{"head_dim": 32, "intermediate_size": 1024, "hidden_act": "tanh_gelu", "norm": "rmsnorm", "rope_fraction": 0.5, "attn_scale": 0.177, "parallel_block": false, "init": "trunc", "init_std_o": 0.0, "optimizer": "soap_variant", "beta2": 0.99, "warmup_steps": 200, "max_seq_len": 256, "max_steps": 4761, "dataset": "wikipedia_en"}
Each number is 128 + 32 x the weight over the matrix's rms, rounded and kept within 0 to 255. Layers, rows and columns count from 0.

# layer 3 MLP down, 128x1024, rms 0.216, rows 0-48, columns 384-447
[[174 104 182 155  35 159 164 121 180 171 175 122 143 147 159 111 142 113  49 121 159 111 128  96 168 138 145 115 124  99  99 158 162 141 134 140 108 170 115 192 107 143 224 139 149 133 168 134 119 157 111 181 122 169 141 120 180 168  96 141 129  92 112 109]
 [ 83 139 130 167 125  99 129 128 140 119 160 115 119 196 102 154  83 150 103 174 151 170 126  76 139 106 130 106 144 187 122 108  69 112 136 115 195 103 163 140 110  75 136 180 130 136 130  96 117  68  54 187  80 120 110  96 136 111 147 110  53 122 112 141]
 [113  83 162  76 195 171 159  89 103 154 134  68 134 147 142 113  97 130  93  80 118 176  91 149 112 125 101 121 169  96 121 126 121  92 149  79 161 142 122  83 174 102 125 125  99  98 115 124 129 158  86 132 125 145 121 153 161  54 126 112 130 104 115 106]
 [122 117 117 186 148  79  94 121  67 166 157 108  88 118 132 101 114 114 135   9 122 156 185 104 103  92 121  92 100 168 167  96 101 131 119 155 104 166 115 195 137 114 109 120 167 126 156  57  97 143 131 187 116 103 113 107 103 109 139 100 153 136 106 104]
 [ 62  91 121 144 101 105 138 108  82 188 107 171 161 137 127 100 159 189 162 123 107 182 131 178 128 135 131  80 126 160 167 145  95 143  78 109  62 106 162 136 176 104 112 102 132 101 101  90  77 138 133 135 162 111 181 145 133 123 121 129 141 139 166 164]
 [146  68  78 178  82 164  93 108 125 152 159 109 104 137 124 144 170  98 113 108 167 131 128 114 157  47 144 144 151 159 153  83 190  91 118 130 155 144 145 130 127 147 120 109 127 124  90 180 124  61 109 125 120  96 105 142 172  64 102  73 118 154 142  98]
 [130 179 163 138 124 166 136 173 115 111 126 140 169 102 126  39 183  71 138 147 118  98 102  88 120 140 106  89 126 110 141 146 134  76 165 119 116 161 110 127 172 115 118  15 104  79  56 167 118  78 125  97 168 201 108 172 107 107  86 114  98 144 140  63]
 [116 141  97 136 180 161 118 142  46 144 117 101 104  91 145 143 140 138 135 108 138 124 163  85 110 179 118 115 113 173 171 124 145 118 117 138 109 120 139 157  94 125 158  99  87  53 120 185 110 150 137  96 164 151 147 142 108 127 172 109 134 169  90  70]
 [151 134  93 112 100 106  84 104 117 150  99 127 117 204 142 154 118 121 131 123 114 171 105 166 166 175 113 181 145 148  89 147 131 193 199 110 131 117 156 149 138  96  57 155 165 184 121  96 180 158 142  76 143 108 176 159 161 125 117 188 156  92 138 164]
 [136 178 158  89  78 133 143 115 131 139 124 160 119  97 158 135 157 175 131 144 140 135 102 125 142 107 151 113 159 147 167 113 161  48  94  94  55  88 173 181 123 117  93 175  68 174 129 131 110 126 156  88 119 152 136 106 127 107 140 145 135 154 106 126]
 [110 188 118 111 189 120 140 106 103 152 133 137 131 132 135 156 160  59 176 134  90 200 122 117 105 132 111 151 143 109 143 115  97 137  96 152 175  98 135 147 166 109 166 130 152 140 104 131 134 151 123  99 176 155 171 133  75 175 114 111 119 134 133 159]
 [109 144 138 108  98 143 126 161 140 138 112 108 135  92 114 121 165 123 157 165 130 195 111 178 115 168 140 101 138 127 118 100 144 160  33  95 119 142 145 119 125 130 140 141 124 215 151 171 160 152 122 191 160 128 171 102 149 201 112 169 194 148 117 140]
 [ 96  73 128 130 117 121 178 139 134 116 107  74 159 177 118  97 139 121  99 141 108 153 100 149 184 168  93 137 133 105  90 119 131 115  65 146 204 105 107  89  46 125 116 104 137  65 196 142 135 131 148 183  99 111  95 126  92 113 193 142 137 158 133 127]
 [101 148 128 130 175 119 110 133 101 104 119 142  79 116  71  83 125 102  73 136 160 122 148  84 116  91 184 145 167 123 138 117 103 123 147  83  84  73 103 126 125  83 135 175 105 146 128 110 112 162  73  38 146  48 111 123  86 155  96  90 104  65 124 159]
 [149 160 171 132 109 114  98 145 150 188 147 172 127 114  97 134 165  74  86 144 136 186 130  87 130 100 132 136 127 157  75 121 114 175 143  89 132 150 132 122 136 130  96  96 109 112 143 152  74 157  67 176 135 130  96 154 107  72 111 136 148 149 116 156]
 [107 149 129  81 160 168 105 122  75 124 199 126 146 178 145  63 134 156 147 136 158  93 114 157 108 213 123 149 191 107 159  97 118 106 115 180 182 153 171 198  88 108  92  98 136 152  60 149 163 126 155 114  86 108  90 115 126 131 139  72 174 112  86 101]
 [171 102 142 124 139  86 111 165 129 173 101 127 179 180 156 118 153 135  95 194 109 106 179 229 156 129 176  67 116 189 117 152 144 106 103 151 125 131 110  97 156 120 138 111 150  99 119 121 174 196 141 116 108 130 113 102 164 134 187 170 102 141 135  99]
 [144  84 155 119 161  96 148 126 125 133 121 136 142 132 113 131 106  95 172 246 155 160  85 179 127  92 109 123 149  67 110  72 156 164 163  98 139 166 151 181 127 167 115 117  63 103 122  71 138 129 108 105 175 131 132 118 100 110 130 105 108 119 138 135]
 [113 153 132  88 181 185 173 135 124 182 104 128 168 157 138 124 112 151 162 109 111  84  77  54 150 104 106 127 110 105 170 105 154 101 135 101 137 124  96  95 114 177 164 125 120 127 121 150 222 120 143 128 145 116  93 135 121 112 168 118 136 114  97  93]
 [118 101 184 127 114 107 151 179 142 117 153 136 172 162 159 116 148 168 164 117 202  91 139  58 169 175 147 143 100 161 194  73 140 146 113 124 111 109  83 190 142 104 140 225 170 122 135  98 134  83  99 208 137  96 125 158 117  83 108 139 117 115 132 112]
 [ 83 146 116 141  79 140 193 138 151 129 180 124  99 115 128 179  77 119  96 138 129 174 131   9 131 128 143 142 181 149 127 111 179 111 120 151  95 130  61 113 130  97 188 129 193 151 100 124  99 159 152 162 158 114 162 160 127 145 123 147 115 148 130 109]
 [135  76  87 146 107 208  85 134 164 135 132 115 159  86 167 180 132 116 154 188 141 107 108 234 116 127 125  70  99 172 140 152  94 112 144 147 114 124 141 126 100 161 165 138 118 136 128 176 103 148 120 122 114  75 145 129 119 116 135  82 158 149  80 158]
 [138 130  87 152  92  88 132 105 119 125 128 163 100  96 108 138 181 159 148 102 145 137 103 164 138 124 123 130  74 126 137 152 140 125  82  99 176 117 153 161 158 141 170 107 102 198 135 130 116 140 126 180 129 119 110  83 117 133  69 201 158 148 138 171]
 [164 108 132 138 211 156 108  86 103 116  95 121  81 115 153 125 137 126 152 162 104 190 132 115  78 110 138 105 188 153 161 111 164 101 152 144 148 119 116 136 121 130 105 133 166  83 133 106 125 144 142 162 131 124  81 100 145 174 101 122 132 151 160 179]
 [177 146 153 110 150 144 159 136  62  95  97  83 137  91 102 117 150 159 142  87 196 151 118 149  88 116  88 182 126 158 106 130  86 130  83 141 110 174 104 173 132 175 147 177 120  84 149 103 129 175 157 105  87 118 183 105 154 119 138 124 151 132 109 136]
 [ 78  94  97 103 145 142  92 130 163 116 183 123 155 118 131 153 131 149  75  77 137 171 124 172 123 163 129 112  94 132 149 177 111 142 133 143 132 102 178 157 110 135 190 119 174  81 128 102  65 112 136 120 166 138 106 120 134 157 113 176 111 137 124 123]
 [126 158 110  84  90 137 100 114 105 145 155 125 117  99 145 139 145 126  95 120 146  90 120 128  83 158 105  92 171  66 157 146  93 120 123 151 135 131 142 148 160  95 180 122 181 156 121 171 107 139  76 123 102 116 168 109 155 118 122  86 125 177 150 132]
 [140 116 115 106 120 160 103 139 142 144 102 152 138 148 207 130 142 118 141 136 177 107 107  60 132  23 156 132  95 136 149 154 102 154 117 186 106 161 145  74 129  96 183 126 162 127 164 158 118 102 148 187  89 136 136 145 116 108 113 132  72  68 114 146]
 [104  81 133 126 104  75  41 152 140 149 115 106 128 135 128 157  81 123 141 140  99  92 128 120  62 145 116 128  87 128 148 134 124 169  54 131 159 110  99 135 131 129 135  77 105 146 161  37 134 160 119 138 175 137 131 119 136 112 143  89 125 171  90 110]
 [121 202  92 136 153 123 139 118 167  60 106 110 120  35 121 117 143 191 115 149 146 135 187 125 176  93 129 137 154 117 132 122 180 149 129  94 150 110 160 165 209 206  91 126 143 117 116  91 106 170  72 112 158 120 124 150 103 145  70 118 105  80 132 118]
 [ 95 106 100 102 160 198 167 166 185 129 151 125 149 167  39 116  98 181 172  88 128  79 160 112  94 139 162  72 108 168 178 132 157 147 159 134 116 137  92  64 111  68  71  75 115 157 106  51  96  85 140 163 133 135 131 102 133 126 152 140 122 106 124 110]
 [125 161 210  86 189  77  99 112 108 112 125 120 102 180 161 170 152 119 158 152 120 127 147  41 140 114  58 135 133 145 139 158 100 110 142 133 138 166  93  88 100 133 121  51 121 124 146 153  68  55  89 125 133  61 148  87 153 150  92 161  59 126 173 111]
 [119 185 142 131  92 158 139 128 126 103 112 129 155 101 176 110 138 126 108 131 130 139 127 147 168  80 114 164 130 102 177 101  92 113 116 150 137 122  91  90 167 132 205 132  82  79 120  97 140 133 119 130 110 163 191 105 130 117 135 148 146 103 129 113]
 [214  98 158 119 141 131 130  90 101 116 142 124  84  90 115 169 131 186 139 119 194 148 127 147 109 133 133  79  97 149  45  76 145  85  96  96 186 147 130  90 145 123  99 126 153 141 146 211 132 146 138  74 138 136 119 110 149 154 174 107  91 128 118 107]
 [173 131 125  86  62  81 109 112 119 126  98  76 130  95 134 171 143 116  88 123  93  98 151  79  95 151 125 162  78 123 117 101 113 176 173 138 121 157 115 131  61 111 145 127 144 142 176 200 143  44 125 165 127 118 136 134 138 112 145  93 130 133 113 135]
 [ 46  94 118  87  84 118 145 147 152 127 155  82 112 109 128 116 119 115 124 138  57 142 108 187 125 185 145 152  97 119 137 117 129 118 109 139 122 134 113 120  84 175 130 105 103 131 191 114 129  89 139 146 111 152  75 127 159 121  93 117 177 136 142 145]
 [123 133 126 166 135 143 199 170  72 149 160 122 103 125 168  92 105 117 145 153  82 153 130 114 147 134  98 130  73 155 137 140 187 102 147 147 119 156 137 119 112 109 105 159 127 136  96 123 135 149 158 178 129 146 117 163 109 116 113 173 130  52 154 141]
 [138 114  80 160  43 136 162 146 134 155 164 159 117 134  72 105 101 184 201 103 187  90 144 144 104 146 101 129 135 181 159  92 182 133 164 131  90  83  74 134 175 215 128 123 125 137 113  80 151 182 120 177 111 109 197  88 123 161 139 168 205 140 156 120]
 [115 107 111 126 172 119 172  83 143 122  87 140 126 164  93  94 141  92 133 103 126 166 154 103 126 154 148 128  98 193 117 129 157  93 186 131 145 163 122 173 136 117 161 136  96 110 173  88 101 108 122  80 114 158 109 150 160 144 171 145 136 140 107 152]
 [ 90 123 132  80 117 133 162 123 169 107 177 118 145 174  86 101  98  72  87  49  97 133 157 107 158 129  98 100 132 120 121  61  97 120 114  61 156 106 172 149 114 107 105 100 157 187  94 143 122 159 105 135 164 100 107 147  95 125 151  79 156 108 171 101]
 [112 197 137 156 109  68 112 114 141 103 115 113  78 164 114 112 109 147 164 176 100  91  94 133 104 104 138  99 140  98 181 131 133 106 148 134 161 149 112  93 140 121  95 105 151 117  90  90  91  94 113 201 103 141 156 194 145 171  51 120  87 150 124 130]
 [100 120  86 124 106 110  78 155 123 156 150 180 134 145 148 118 144 156 134 151 169 120 136 161  84  73 132 109 126 132 124 121 123 201  93 113 101  72 133 134  98 146 176 113  89 106  73  91 180 171 141 124 126 110  95 121 167  95 119 182 195 148 135 106]
 [166 102  82 143 112 188 182 110 111 123 123 114 160 102 134 170 117 154 147 166 124  92 116 198  98 114  77 137 142 101 129 180 175 139  78  91 112 138 168  85 174 136 106 127  70 160 114 193 133 118 133 148 151  97 171 140  89 112 105  98 159 108 149 149]
 [139 139 105 147 122 139 154 166  98 135 128 136  92 114 101 114 132 132 109 102 127 168  96 130 141 126 112  71 101  85  70  94  98  95 134 144 112 137  75 119  77 145 138 101 194 179 159 182 127  76 152 178 122 193 161 185 115  70 135 159 135 118 180 178]
 [124 143 168 144 168 137 149 169 103 138 100 154 123 110  89 167 157 135 128  78 153 111 124  88 126 118 140 140  98 173 225 132 108  38 188 155  54 125  86  90 153 172 170 193 142 136 166 106 178 191 129 146  90 133 109 161 160 162 122 164 139 156 123 155]
 [115 138 110 147  64 147  86 162 123 150 113 157 136  89 169 190 151 162 129 145 136  55  95 114 139 123  83 105 116 177 108  85 115 147 104 182 119 144 152  71 169 145 126  82  92  36 154 164 119  98 179 142 175 166 184 127 150 158  85 119 112 169 119 116]
 [147 144 102 105 171 181 132 185 132 171 179 108 132  56 159  90 147  96  85 110 187 123  96 172 115 152 153 118 170 142 140  87  95 156 139 103 108 169 144 123 149 130 159 165 125  95  81 159 158 119 128 129 151 127 115 125 182 101 130 130  58 120 117  84]
 [120 139 103  74 157 132 117 157 149 132 145 112 101 151 161  94  98 164 186  58 165  93 105 140 114 135 120 112 131 125 101 108 144 129 150 146 148 168 142 110 108  43 104 152 133 140 171 109 193 186 149 168 132 138 117 123 149 117 110 158 106 187 187 153]
 [119 102 137 168 163 171 151  92  96 141 118 126 158 184  97  85 123 132  81 103 131 126 193  77 121  88  77 139  99 155 182 144  95 100 110 116 154  66 115 131 158  76  46  80 146 104 160 119 238 152 121 174 141  94 138 141 130 143 105 115 147 141 135 170]]